config = dict(
    n_kv_head=1,
    head_dim=96,
    norm='layernorm',
    norm_place='pre',
    bias='all',
    tie_embeddings=True,
    init='normal',
    init_std_o=0.0418,
    lr_head=0.00847,
    seq_len=256,
    doc_mask=True,
    train_tokens=387900000,
)
Each number is 128 + 32 x the weight over its row's rms, rounded and kept within 0 to 255. Layers, rows and columns count from 0. Numbers have three digits each. The size before them is the row's rms in percent of the matrix's.

# down: layer 4 MLP down (transposed), 1152x192, rms 0.0482, rows 856-984, columns 96-143
# up: layer 4 MLP up, 1152x192, rms 0.0483, rows 857-984, columns 96-143
down856 103:134135128137104141127142150112154139143128110131141099113103152098123075105119169117061084155161134160093055121106100120140154090170121124121165
up857 101:125114111140195111159142128103111107184141203134132113127207113121115093125144128115118162133158073143098114142167059133135089119173106126180075
down857 095:124107170132092112191145126114108142135095100124199101157129125084114065154099126159196177151155140144106090112147202133125162101086117143116099
up858 095:117168141123150100068130115186095118143122087172142121130133135122134174106107148214131101118178119109132190136165177134120138203161140119119116
down858 091:150132113123131122161159146101147097092118164073095161150128152205147148153134189065131168172088146161114104075104141117105120094145129143142097
up859 099:065144139092079121124064141131094145119106157120063155139121118130127141107127147131116136100115150173148094146124124127130130174165139099108181
down859 097:191223086110116091132135070122117061122051171122104082090133098106095136121141111112081133133116125109140142099028133134157086129167179100107200
up860 104:136178126093139093196121066105115201067085138137079144145137197132137103161127157145119137105115132114092135133084116129179107105160140116124134
down860 106:142161132109146076141101143155158159075112149146096148090134125078133125150128133159112085081144124105153151165175093114210112121144086086099116
up861 104:134102121104113126093150153136140166053127134184135149068120103156208126160171107118101105120144127108094162104167112068122102074154187142079133
down861 100:124149096100093107114150096160043135139105158114117120153059107070105063075165119200108084149160111150112169072099161124164124124133154133088093
up862 101:104178116169134155189140103101156117149111137152150153180137127129144147134159085131150132180173115141120112088113167130087133138162136116176101
down862 091:167108135094116153070090172129126117120140120108168119093129119151079138188088202104158122096150103149148129157171104135152158105150179181070122
up863 095:139097100123097088140117113061100136146155041170156107074132133142093153104136104151147146083101145188175144132100116109120179133146089137133145
down863 099:171037183122114099139186121091124172132176148136148134101099140143150126120101160108126143089103139147115156099088077167150132150117102168164116
up864 095:116149145102052146117112141185125136159131108136107168120108173125121109131059111203157106178101160149143132104074116130132095131113112144149117
down864 092:132155138132113141109134146123162217102102168084078122091130157178153129148163066099095120165212105120127145153161117149111137177194127133151153
up865 103:161171085132082107181165097145117121123119089102130124142136122122107143162070131142110120158189093137169135126032171098104148137042113155091145
down865 102:132134123089108112124134110068155101133118145107118096095131110098120126130118124139154138083151118088078116082096073185068097186178183073115113
up866 099:152107118138171070084085093160125141055087067085150159111033170141162123158082116110169101118168147138115091094128173090125143122106096183060146
down866 099:134139127147147068138124106154153144191129129215128124188064128111068160135141183130113122166064070161184068222162151166163195087112178151152082
up867 095:119175138164131176126149184120100147065166099148148183162137090139058070059132132068158117137118102119179186070114119125209108154169126132098085
down867 094:069214109121133129067163136102128123168122086086170169103146107132110151143120101122074140102119127092068137104128127121094085113113151094162148
up868 112:088111130078135154120109171100102135190121100119072094089108176102127160107122110091069117161089102195071079098113126070087160077078140096169108
down868 109:099081128128166117111098156081138127074136068105119145121092115134174163101188134133122165174146126129099191118076128087074116181110145148152128
up869 107:095098205113161075121142138153093172128173153135140107119098135092178135164135024117048131139116102119174123179108103142101168152144141158064142
down869 110:136116189144107095148195111106126124129090133124080167111110124107146145157113118106090101109082083111198129124118138101095107136124108141119115
up870 107:097121046148094135098145154095128168171102077151111106136157057069147146114129099132126124117110167101070132085122140129079146079135184143118104
down870 114:118146143148118109149123117132124166099186126059122067152155194146080129161171131114145108135138129108120185097145103080120101074099150097096104
up871 098:121135080165153170124136112187172061112042125086133144102162134117176124149133129091133126105150078080114114107110153136153141132145115124124090
down871 099:130190138168194211160207151105082099114041091116102159119098118121094111082120090118182180147116058122088195176148098123125151126150133164129123
up872 092:082175176172125119107139102116135182154141125080129173110147186133154115084128116152119163088171125118091136150116096140133115107120149167175069
down872 097:187119100162112140148070127147114114152095130117112135159084123170089139164159105152120085143087076194121095099164163126047145113083101092106110
up873 093:127152166106165083113051070073134160095148157154120109134129204120091159151138069136101136104155078171170140114121127173158080106101175159107084
down873 094:171104044113135154133220144159167152173118111121125125108160076178151133140149165128144138149160161142068138115151082089068117127137081090165161
up874 105:166169120121169051165109085106135152098169135103126154113159109105092130104089165121132135180141138133150141159154085105098173112124162160155153
down874 107:125125146107100087112090111106157192135065111068129156151130065075087108078178146134104173170155120100118105123128126144140121168129102117193145
up875 102:110141196110142114093118139170126127105142115139104124093063160123127141066116065101161136168167110122114121178113125117130146166138167138070139
down875 109:114096197060113046091174135121110118144087129085128204091133229118132142159176199153114147192124108128083084122129094128141106166135135139130225
up876 114:126141131141094186164079145091134156070119146129146122100161123110107113098054094134124135093115132105088119183156150165087163101063100198109158
down876 113:128124122140164115132113145107090135143211137151135090108190086138129106048196111095124147144157093168133195138169172168123088122085102077125148
up877 110:110102070117168134130109153105118152071145105063090162110120118119191148113144174124140141138132109095168116167246150153107146131146131113129078
down877 109:107148111110153138122080147147170135106083125154111118164126127122155138109114075108113121127137161077099145108190126098078134111117095097161106
up878 089:134151102126114108179101116140170115157126126144117142151089145094131070124098102210184133165158179086122142143094129130168100087101137157149124
down878 089:132108152135122109143147117167123094091156145122138088113113138115126174129097082141060133136158092100105086059105069131133152137161109141146141
up879 096:099101130162083044079165136107135169153155090105086164132144141134126133125051191212119108167161090128116117163091102117136135099178096088096149
down879 091:159120124141165161180130142100097164055092162095193095182105095111167161122224136132125134108120163133116139124125168121095099134124138176101043
up880 102:132106133086118150062124140089143093117124160192068136090089132110145142176081091159080108100187122156157127147149109137056108132136143106073150
down880 105:084145149125171143121147127088145091189202133131087112189105147077200083110108119129155115080199138177130101164113156116117115166118138071092090
up881 101:075107140122087138143150140115105169093133159085096130077145186115119140139134138088100173176098105088116056112118150109063168197155086158168109
down881 097:137087116166092146122155114117081107107114073080105183144111095079153123079086079170107148082119118101068154098148121175128038096146095132142110
up882 096:111152101126113137133144142124104137131146124133161088156070161154166130176168154118149127134139085127143175122160150165147057091093125104124143
down882 102:115121111134118119124118089081091101151092112080111068088113022087129129125115158102157103105104112152198047068135116130143150133109160124106147
up883 091:147149155186147120132109133087103175162167117113108072123171176147126133122092192179085125159121129122091121119065098159118100177146053066141062
down883 092:215151154102094150122111067086151138123134119127123172111182043115109130140164169059177062099186142178134110078138132114116096095130150137099127
up884 093:135111115147086178093100137047100196114093141119080140128103141134087085124106127106168136163104081090219103148168159136115089157099092145199132
down884 097:143167106126100056127129123084078215080160061138138081144147149121115127128125134139160143162098135122146070077146179134098143150134126120140107
up885 099:116071127130164133121167102151136168091089070102125110074173152158163127128163031075129159161092116094070114166162142153143171151095162135136131
down885 107:131144152155173139082122155148135150134034142109137075106176133166124164125091079125204175130121075132143121148094155170141199148123119139116148
up886 091:149118049154119153131129133118101064090140107175146165124117099130120143143066114102093139133146048146102140105132165161120068093121097086120157
down886 084:077128141138132078095099149109148153151108127056110074136132153130171097134151109135147114127084198052137099115097130075157140125169153145125160
up887 094:146168140168133159100152126093147088171177178153152148119121182131174079094112086085131175131158080118133135126122143132074103163143125070100091
down887 093:116120125141184105134144140160119084160123121098132118130167073112127096128154113120141154097122111173160141154145060201098158104106162183180109
up888 097:110103103193160186156116121125091161187091096168155137085095144109144130076096126094166139163142144193080116104145167149129085088108137106106104
down888 094:197111140158130061097141146128134144068129149165142140197121090149087148127132132108125134142134137108142135142060101126149147218159183113095120
up889 097:156152170145141067161102093099122107126081126067117150128128143086107112051160155149146176154140076101063111149125131161147121119089084104096089
down889 098:061120110088110163125157174163150161133131119165113094127105099147128107170099123130126068121100168201189129070117150119106143126156177123132169
up890 103:111164126112133131103082149160122123127142123157162117082127117073096138140084117157122137204146124163092166162137207135124191114123117107076140
down890 107:118121164223161124057146133140115144100159129125097105150135138118129102099139131115055113127205140116160099169146107119115124148120136109087105
up891 093:122126145111113116138163211118121134086172122149126152143099118116113101084110107102133082082134120097104153125104085100140162177145066132136152
down891 094:121106141190119088113144074148096049115141108090095088088133148153114145177110165107109160114147129190181082107137115140070120081088241117057134
up892 099:121110077113134170116151145136094144140118076150067132082142133132077170111135153066086165132170124133081115099069121167189068091094099112111167
down892 095:143141161168050174092121092152100156153140125091144167117122160132128138132120079129140116159119132097093191134109061141131117114138160126111114
up893 094:101136111073139137110090123174099123140082102144120110140198101107121107084142076109093061158155136093084162146073097138139141169121133117173131
down893 089:154155132114136113147129123188125084113098140083127167202113093129102119083134151147087111089122115147127116073159175146079134147156095171108140
up894 099:084130148157121118091081167096155183134128113114115114146124117142117055110110084132079121098099097174140069123111096119125096134093116147144134
down894 094:171126047113138228133161104136130091139120130122182110112088125149088131146132092077143119188108084191108162134127119182121128181164107106152091
up895 095:136165160060121133107083131101025101109038172121077136133173105087092088167198173115168190132125144113075120104101057100100152145139147157116101
down895 091:151085082119132127097180155147128146139152122130133054136059105145093156055135124144131085122094180102120167073178174118212137164176124055124114
up896 094:177188087155074048143143112189128116098100133164141129109148113197157130114112145157161103142116170092151101136104119152106115106120184107093090
down896 094:073135182090132154106140166145150131096148149143153128152192136066093176176134103047146125110095201086163124113104191145130174116133090160091151
up897 103:123172118075114153134158082087118074163109160111135097128044142167103140122129167174091102161088141144116134093120149142141161074139152161137083
down897 101:173153101086132150100127156127172115091177137138153126183112124089170174194099090115103187177185086159149111113138106120079145086143118172130132
up898 094:092139159138147054159104111095165137097128189117100159090149093040114195136071098132115100116108088138146124134161126099136105159176114154143169
down898 098:165131129183143125126127101102142119105094152085092174121168087123192148093147113164121067147143127104063135114095097148140191109114132131048178
up899 094:046077159117202189126094126118144136090182100121136164131121123170127164141102147212163111117142090169162121075130096121147157160113160095153158
down899 097:151060106072083195125109099153096078170146145110104167177098167102075071112104070108169157097141134101160123187077179179103135140106143098096117
up900 101:113162140188151091100110129155182113110165167089178122164153089155116148056053135121132123120092109166099164138090111108125140094138120149111071
down900 103:106155144147199121169114151136014154115137111085173172144094138082186165092114152120153166140129147116162101134148158158081146093132175064120094
up901 093:104108105166131157138116138111181142127106142117079077098082161087129093173117124160138144085091156120088081145111138098106121115109067103148180
down901 099:113126100084172144105124129173120067131105118138175098122199174079108115141154136128158117117171147101119140077129173128112177149137170132128118
up902 114:145187171169197151134186117121140087090142139127146112055144128106069104144137097155099127066118086148129108077071111092114144153090133136138125
down902 106:137142172129093131166141092106077136101163167059139142103091104130112132118103143141066121123120091136128087057138133122124139178177148145139093
up903 106:144136144075109177127100113075119156143104093100114083146106138137155164117098110074100161167114131136114134088133081105199112103164098144155098
down903 102:162118121117149110118097169188108132171127059089173086177119133151112140134103151165094096162147186124122122119082091093145142147116128149067125
up904 099:141083104107137101177126141093159145124154101103104160054146113197105153178138136183179147135119097151150155062219151131080137096108142117083100
down904 101:085105144097208097106132120184132113107163136185202093101144165154140161083195157131154135105180146117103094150163095102079120119121118133092165
up905 112:169123078134092097086158107140125172140118093148136120109145133085121139178196097085111065079078143160132127139143109128049162091057170124128104
down905 119:119107172169124124091113183111115128136092129164082184085086134114120138158144080115118104107090110154115110179144149094131127134107200189106158
up906 111:137100118138160108143149090139178054142142117094087128086136106130105120139148159079075096125158099160129122110113116131168132128162142182143123
down906 110:116115085118166123112132081089143133126122072126105151117084168130182191122130095124134072108162106065124162152129137167168175134110105135198149
up907 104:131104120096062149176156155134144212132148084135107205155098072152138117116101191180165148173171164081151117123147099125133145110126170148098126
down907 113:146187091136160166141105149081220157094168116196107118189109152111143132174103216086117089105150138123075159111146115144167143105093188154111111
up908 108:093121150091109192100143119154127112112086150063142133111165107113148111100104132141082143125085125179116149110082150128095080123133158201037087
down908 112:075180112103126078108121083095148153144116177111163166133117165122065089098156119174150173178115089130139115110110175113114116099168171132105143
up909 109:177124152097103145088113187105176080147124139132189135120136087148145137152112108113087090149162110172089150168099098161145168049139188067103115
down909 108:165149113126104195172150121158176068093138154142158151060169125145130087164120070114142101132112078130071130145115109159148166131123174100087131
up910 087:151083178104133106107124119120099133121161097100161165121122196113146078134069087113136101108116132223156111124129160117109154132179159124140135
down910 093:058174116122075130077179184118134137128089123130093087139175111132130157152207174173141180168170137124130099128079126131187098110089093120144132
up911 096:114115134173107078078153108131164123054119131127172115094146153084173119137072107084125123213136163083102072127152167147151117128105177107143160
down911 098:082084093151096131073151072121148169141129120165162126206244138128141112175124172119100136171093221125135141163168058133130113119099144181172194
up912 097:079120144101167105145187194140116133093201090092120116121121147151161171082132117153183149018137092106087174106113109086181107059074180160161084
down912 090:162084085119104158117057064143127152157062118172134170177127157101127094139092138102098105112080153189130086148156144086115137134160137134091150
up913 104:145136131155111115150155146063108173068126117067153111149159093104143131154104120118107105116159125094130157084173098097145156054155153134080136
down913 100:180121142085145111193082138113116147096158134142146082167135141108152127101077092197167098163152104110100127143162118108091160129151149164133105
up914 097:072144140086144140120022103140124131163158124159165119101081149100156137134154119085117107114107064115128142101105101134098096094071191071079135
down914 086:190163107163103110128128123102141145187102133145137111078118097149110114209110193128139165142108149124159145090151112145157120150144137149113143
up915 123:096078161113099117119092185052133129093121121127100104166110202107090113084112120135146124182121115124103099144074147182056114120097146156121111
down915 111:123172196061131081138096182094192145134116084114095154135172107101147142110139121157183136154134131109106195124161112094081167171145127202156175
up916 114:149134115162123139122147087123208145173197131171133169072170168139126165147145083133154100067104121161088138187143093160083116165114136156146208
down916 122:102125114095140142110146105148159123153161095176123139103145158139123150103129096149160116087142118094119112173169166147123110098109104168102145
up917 098:069142114120137137138166120112127098110148109127188083128108120103095123173159145085107146162187154073125152157151103170087177128133137101132107
down917 094:177118131119108106156140115180161137135123172084109166184178101162132142122115189108112092146107077144141103130089131089202080129104115129110130
up918 101:157071068078109122078133122042135146129131144193118123152110095206119081121073147113092118143132109042121085129149163161121135141139098182170132
down918 099:117080136089077104138156097131110114134110126098131155124112163144121099109121169125099169130170126111176074119107126118136178122120109131092188
up919 093:168079095176116085188118111126091071159159110138195144127118146087113160126108080094133153137107127114187104134101156116218176161175171122086088
down919 094:095157116102123154104163192122096116107145163105121107122118129111175136085140106177156170173215091169020154121152083133065042059117142097142073
up920 105:066107167165090101094159128151140195104076119171121122133162115083164185076163098117133145181097110188151169131100174083110133167058135108097176
down920 104:163111172141151091197121099146187154077117163127088175188117172106124111082123092122155119135127109048148107181178117093125156120126092130116216
up921 098:133107069135064114141095121159098096097119145084140106101094152098118147080161133159088110108122105132127134177097163072077180059130096185090085
down921 100:166107092136105105160089090071121182082191093178172147122100110093137145151183092119069119126131127132164184132133125131147102190150119132144130
up922 101:125119186114091153115098170181134179102165113156146129087143117115057123061131118135127093166141168128072207158116028141152137161115110139124070
down922 103:072131178125142125155144076179083109090141055109110149124169111145157126126126176123094083133088166087087149160145181090075102170104085163113094
up923 104:095117141107161090077082055130132079080162063095106104123134100115129116077123182119171089136135090141072144145117169127127089072193145160057156
down923 104:128105161125195166088085135151116046122132114104126046106070109117198133117095155123152096112127122066109167147153175149142105105130134084095164
up924 101:162120156167130104136125133129064141183145118163183120137136091083175072114128131185105141162090074121059103113084117134085142159138179129138100
down924 098:168081125107170090100170113111125072114138103136134086115170182068130132156141183091193116090100078162098141107139137145065113135129142137138077
up925 093:142141115199171109167128156075079131108138126085103119164121192121192147096055103144116134113148103108078127116089127094158056150087116188095163
down925 094:152106116067092145085165124149129152156148156148167125136127088141110141172185084132152113160105171138155184099132142137105186119190109112160115
up926 092:095127153149118110094112112126155138197187151131149115111134155122107096147122133129159112149163124152145150131110112137126141091134156090168173
down926 085:114131140101140150128156119104171128080093106131101087112126139144137183096083152101110203158127149127121111131142208108150149147115145158095132
up927 099:115148126126120150111038067121197108124175149138109174120114162091082180118141115158043142137082116116122102142113058088140116121150111180094111
down927 101:085110113118126150151111112132060135190116099103139175193156089091138066133096127127129099070139145139129143145114180070104216189158165096163093
up928 101:138090175082114173143143130195106113142154154093086135122108148121157073136116089109130090144155141124138092143081132114083181104056100102147118
down928 108:109087213129128070113097137166131157135134153066126092130183115123127153101122114102111081073116147148125140189120171110092164092118184103101118
up929 093:169114076164144093123034088104127138185177151081119135133141099043157109141131126145152097121132091155104101125131110106129057104153177150156108
down929 099:165107106132056145099116092130108130151148155115135178140147127083152105162109129101162098084139095132141144100114112131138085148100146112148112
up930 102:118146101102126085123187090173093117094116112181112149095056086151166097072132081064139073132150120134139134120159124136140131133188149090139147
down930 100:137136089109115162172152107113128110178149083149135143079110108166130097105109137129123079075102115196142162158119118140077080100078108076131074
up931 095:079116116159117180118145140068079146142157110143111136162130132152109067094075164205124106173169076131128122122106114101115060147167142177046103
down931 099:085136109115170119124127046171132127128113125097163106140113136099089128128118048066101105097130123181170122069176129107118130117106128090159123
up932 100:137128094088156109149128129093155132087094105128167109119131152100120118088143115133100143159114084122071044140165137148179093060156110142136176
down932 104:099131091085208108172113132206147114142140160204175182082150130123158085067136112132113092141117149153073176142088191137155096112145152101131155
up933 095:077134137138114147119145126118138145195146102099153127113116236071111090148157139158132131117167135107124134088191115162104113116225100106115100
down933 088:171148139101148112109084142169071123144128116233156103109141106142151128067112143149126153109101104130072192102116143191184096165177106103131113
up934 097:132174144140145151160163137081099091147153146082108138099158119151114099043168200119122131103150104144080145161139122136141124063176097161163114
down934 101:067113085121102130147105181138135144139150112159158075189189120153056145201094160155129099157064118051116124105142155124147151176131094124128184
up935 096:147103099141089153142115187154116155124185127113176108119128108080090125129148169195150132120156150121118108118118117189114117124155181135185106
down935 104:133148109164127165074127096154114168155142163096116114145141167171149126114163130138170158182164123122206112108146178121116127199077116059105093
up936 096:132115197117135091131097138137116137101159079091129147119100156146193108098099190096090176104109130131137160061163129137064127129134159127078071
down936 098:141185158105127149163124137175130155107126118122081121093193099116102104109154112113160102142142104098140127099180106085109134122077119048176078
up937 109:140129197101112159095107076143106104090113116170090118106111111082155124098087087108157105121155185079094137140095151135132101118177111177107096
down937 104:140081128132171122161137105160114125112170114161142110105146152151155091136114146070091143134114094107138143129200094132105124111154140079152123
up938 104:102083154129111109080171156154113152124154132135178090148189087114148087111133139154150064096149131146092084129149125166142157188176143138154130
down938 105:145146162113130148151100132141163156137100046103170175177156089150128045112165103167150052134153111163161155138114122120166114155124114116066143
up939 106:108196137093099179162055120159092159142112121169096156157082119183089117135139166171127097145093156092148108160082147065108125139105145168088090
down939 106:130092089116134167207124120172082121114122136117127112109088121104115048127098095111063122084126121124137059086114140109173113108093158190085178
up940 103:095090062138137151154109178092136153094131104124093121075102110164148131135109107102082115143128132124074109135116105125115123085141165149098127
down940 080:172165100105110088129116093110069116075138132061126124183111147145130101135104171139116175121108104136078102096128122067123121123163130155117121
up941 099:107154183162083139132130183169209110136135145187093116118122199142164107147082123167138107087128130130074119156119184175080098131099174136120134
down941 098:117126108104113139123144169058103103119127109146131147209136084120089094120146197119085147150117167141189083111098096077178088105103107144141150
up942 105:162108048076148113152059123135099107150143102094121131159101087114192110150114165056127154100120149128122200109135164126103110127155125158057150
down942 101:139108085144164113075125102104180103112182095089134163159137100166174167110135143132102141164136126046113155096134133160095093159133186167126151
up943 092:104117104130114157108139143099128102122122120126142151150122169112167129101065116076143174160183095146166111147109104085058086066087175112154060
down943 094:070123131124138157159160088146141102069096129156111119142104111137154112103103151130067113144118075151099116155129141116116070155085101061143162
up944 106:164130179134134085109097087107152124115110088191183177138153086143093144091056150126149103111097100191158114143124145088087137105107170110130159
down944 111:159104163087117174176103107093113156128153102163130128157108097103074144109127167091082135143080076155146147120121110137196114107146186123139139
up945 104:159116174125070122105121088141095070072134156103125135136140135068117139154107076116136118056145072148101137102037054170125215073100100070090123
down945 100:093130102086089151126158137175066165123140151117114177132156173113170126165199125158131154198097117141133100164150119155165092132158140166145111
up946 098:152090157107127139091158163148143106122117122110100131102109166092129139116155128123090129145127116140130129091113142129171171051146126093091159
down946 100:133160186132136106169053092110099139090128093118143153172127139112106049198158119145129094133143119105134121090128143191139124029114119128121100
up947 107:149062070099130060145118136111084164122158174085092163071110151097117136108159162136108113118118153173138151111091097131143072158088127116213109
down947 106:101084138077077114194103194141145154112133139083107076162163090137119142106109132064156146123171128132131188136121099135066081160058165098119164
up948 108:097085142089156171142050125138107169125106116174144164096121156136106143038172140119129122108130130073140080136120110088115156111179179143139164
down948 113:154130199120099031150159130166171141141100136104162138095194153146150103183156144196185119062124119094157174144121103151122132151075127157112182
up949 103:100169166122164164093098106152108144118169123159137075101088146156075130123169066127117153128133113109145065152174078150143151107122142110110121
down949 110:095082121170172122138156114075114099195170136144164144177100152131182146099086094157164157192143131090160116123118109082127143120149103186150055
up950 103:147119114173092118084121077114161152136158179126145174117143138142174111073110105125112091138111168141182128076207142097183106092184145133165133
down950 104:070180103100106132074114110147115124162156132095164201148171081120133108156208199080086116103088138149144103104192099119173109157140138121116126
up951 102:119153136098076119116139169072105178188095072145063092119102159115091139123151094129139139131155142149131131137159183156132088127122084118184137
down951 099:152060082160174109168142141093111210103145050138116171125125156113066187162143105151088180123143108126150178157106095196129064167123093144197152
up952 097:099168130073109143086095119122093200120118164085099146160084116117118086099076114096102110058152124159121137114140162117131148121136104146135124
down952 092:196082130159140164141127115145197098127052095139198166173114170073132134127149145114138136109143149105131112123132106071138140078107127136166156
up953 097:134159072114078118074106151128148126122132138127127138107150151104160164154165044119164122134126130162099184172143118143076088154131182100134151
down953 100:095151122203135182162074168147211143139158156103043164117150094163168110137134169088159113115168178173155117132147104110204161099093178116106169
up954 092:076131069124109112097188134204099121089080117146084146105163177118085149126126146134174097123112174124107106173160156146153128151149129163103142
down954 092:180132155105184080172059102130155152162131192127165086121130157165116097150124119170075128130134146204155167075114106119100121182113142111172129
up955 101:178103059125081144133154107130137156129070078156185131105119189105071073084106139121156150114112134171121098132125107187117146141117069127125101
down955 100:110050147134100143208130060163152134116172128108165147089144135099069094103185191168085175148106118129134064196136107126166141161145145141123157
up956 091:131159170169098185074156074148093099101163137067099136156120078071126132184113053118067118102095116172068170094123163108090101114160171147064159
down956 095:148095022152171151174135086123136133106124164113059149142194184182141075096143186151115176085139131130107109096132171152137123111096096117199101
up957 110:102097139126098173213128135181157160134106111129144173143135137142130102128108110099112134117109089147124151131119176099095096116103146136155153
down957 113:100110182120123146126127097157166097151138125144082080129182150156106110115051093096118196159170171155109151141082190171104152110106159086097159
up958 095:071149157123128179137089140122118062180128108138184155124105156116125177134134123088164133150131103123115136170128183111093124104130149088147104
down958 095:117157146106194118089138147150098138121157110118098122122126113095077128144160126123141078114166177099100131132084078143114108130130091110159034
up959 108:093094136171125114131186089098140179195158143195178065153138114105133172120119137123147089100118122087142159081094093100133195114136145164123121
down959 103:100070139152115155145158089184142104202117090116133091108121137142129178157154079070087108135169138154126158089129117183070069111109156134166076
up960 113:126123139139116062155118131180084154122152133138159147090098119147054110171125130103159186115100095107187151126089114171119157128115110135128166
down960 111:095131119131174118160116115129073112131141144142115138143115085118133173155154107094110196115109096108084140123146114132149185110124137107097138
up961 102:165138104137115117172090167170105119135111142129192176120131108114170158150100109139134145169126115110029163150141088139074131088108147177090118
down961 112:096155129089192152153174179089053105148098130168188092133100089165148130132162137181154124154096103173117142138076128131053178142141101167133130
up962 104:105141136144104139082120127116097081063115119102178156095169154073176152127147104123171083134130116159126164147135140067137092163173135166163086
down962 101:100131123111154135182073130122116194163154169131097133099078088108172115150114167112111160095153156109130116146096107157100103096116145045109151
up963 106:080110121106104127105142091154100152067119107121162096106103156170162094144081109149185092139097116147156136118118156099144120159122161144119076
down963 101:074135098155116139120132156162162141073096117141176114123109137100135114149069124087139147078100135218168126108107127081108094119099111127097108
up964 111:197057098147092151163164127119155159122161048184150193108114082113110109110138137148112155124175158196121129134150141163128143114140149212062191
down964 112:112113107104095200103102108094181053108116067155162133109137115151116133144183159138112138145171147121132208103107106214116082082192141176100139
up965 096:100158117157092127133125145089133092141171161095149139150075116191140063170036088098133149116103103130145079170142162167111133162155182126165108
down965 090:124123125101145155183119109097162192148145127118117113163129124069130145073162129122159120131165150095134120125049133065183101114058063156115107
up966 110:159079200162139164138143091115181105046153140079144111141110078122096133114154141085103167168109108140152083094161082087146123133101149128130161
down966 116:143100146083133105087115112099119091071117098124167131182092108096163170114124126144158087195126101117154112120170137136151114111138136154141143
up967 093:087161108114121113111110055053190177121172119146118114068133169055119130160123137129149141149141146126102167109147193103126088134156146140153101
down967 090:235128096124118132146157129141060142098170120075149134242139148158080178142134104115110112143193121141156032146143142134162178117090156147101115
up968 098:107140146039110143102184065090126175077114121135089130098054137129089122138134129121185101160156167153190170053088107103085121185161113127103119
down968 102:163118140140133106106127148121088128131134136123185173193142147057173123171050139162153098108076088108115122181087101139097148076160119133116113
up969 090:105177131121166136113109131091145109138161129109090146146075105120140141137053128123130112197129172077125176099142167142140112150105139090146146
down969 090:109129089119050136087120067134092077149105139157122114126117178117064074118182074101105169094053124228243113180122109120136120091165086136075083
up970 106:124119124159080101163142117130110150154142152145175096077126120138110079124134113177121116090169044089143137141153197211192174121131096129142152
down970 117:131174091087119121148147123094157168132119127184172072187092112170073132147166124217150072082147072138131135124151089115167121146118127100154096
up971 103:095094124117130155158099147157128137165107146149146117134118136140095130114121182136147176129122142070115154063156123076130105145131101103142077
down971 103:148205141121117165156159157118136146134090125144116117150112127145111089101182129132214139163087134082121085130138143129177092146099125123150154
up972 093:067089162161108115128139105098149121126125097113169103107151167139115148142206111076122091110140093126126067160133189128189159115137104124145181
down972 100:114117124132168135111158134119133135098087094159151114170140121113161170167165064158078127144078152129084124163168119085137109103165166137101075
up973 094:088207052121124148101149184083129139134121130105140183101154148144130068143176145151143059124103062140131087136120128152097155103122108102111135
down973 093:119112087110101093146061155129131169106139152174125118158112130098139126176097132085093103169159156150202173151154160154158142171150123112141118
up974 100:112135110109137187137094156136171188172092129175208141115130157124140050110150126124165164119161122134113105182102124151130116213176122114170125
down974 092:137169139127109122136117115124115138104158094140045082168109141108121178109133180181085160132145162139188108120171130103157122133119168199103161
up975 108:170088093149094118127132136126141086094088146175156146123110122138151125085100112116131123154107096115139136120117087138119148096107112096130075
down975 111:173112150164168174170151118085152034145103128131141145081127119181147145116089107123163138142140161083095117090093114113124123179136090092089104
up976 109:118111048082165167153107151169136180136130059109113161121120120171141122142109095149130103149150106166122102174118131078113164093153172109169124
down976 105:119118114156157154159110206076101154143109111062140141087118120193096140084124095164121121075103100095159114161101151134101114179135131144122173
up977 101:109095161077126093128091093188169128113221148129162156105070127054116125121137094096130139154079163149140105145152090179134141091130123139112116
down977 104:116130151119105067127106142181115144102186117177188124141082122133156167089098136068147187178082122129100134112102132130092152150155114114065105
up978 103:076109105087169123118149126146143117126145105098115106145133141110138196140209112077126153176183125140112150188109096108091114103153141121101066
down978 094:103165085127163116128118084156150165114154085149106102147143137080140129104145148149078164117073121130127077093145146071124120109172140149135069
up979 090:067114120108131107117169122129102153108032143102161125085152148147171141121172123178165132029130120132148181124142145080099112140154152119131123
down979 092:123111098155086086130102130080165155127149114155141149119126125124124103166152153040145124149102162177126076098130129139129165128124102127094174
up980 105:109122116052096105194139166137180157162126148171085191118151125160143151118095079138157079136077141121103111105104182136137079102125132101103099
down980 105:079123109130103119149208169186133158103120111137099149060137117120111129131061141113132089175097103105159172134140151125159067096062059152127093
up981 105:111092126094138079102088089156127175140103112116168193082170085094116161130136136114120144151115067087094073177157105168149122078157152118118091
down981 106:106091126108129115092112118057112100152129070078091208079135144067146148077138128062163110125109116085066074131090140113060123123133117142147148
up982 102:088150095151087151149174098100128117148154096106158132124180109098186113152157128126124072117185172149149155169118133084200128112115148152138087
down982 101:151124123126093169138125135118143162087148179089138145221105135127170114046074116126091141142154117052120106123102083145124134178074149177125177
up983 098:075138108124103119122159123138085140080161072164145128064140083130090152092121061104169113100126147123124126157100135174104121128104176194101088
down983 097:110169064091120176145152194094084112122141170120116148140110148138163083104138152146178111140146127153191158164125136092126128154145125107084077
up984 105:167149099148123129116111070127187106123135153109142124138092141131162093149139104099095098132133127106149120124113125146188100133172081150116103
down984 107:106127068127097137074099099139122119139163204089144155105183132124112066150059083119167125162114074108182129122082086152158115116112118100142132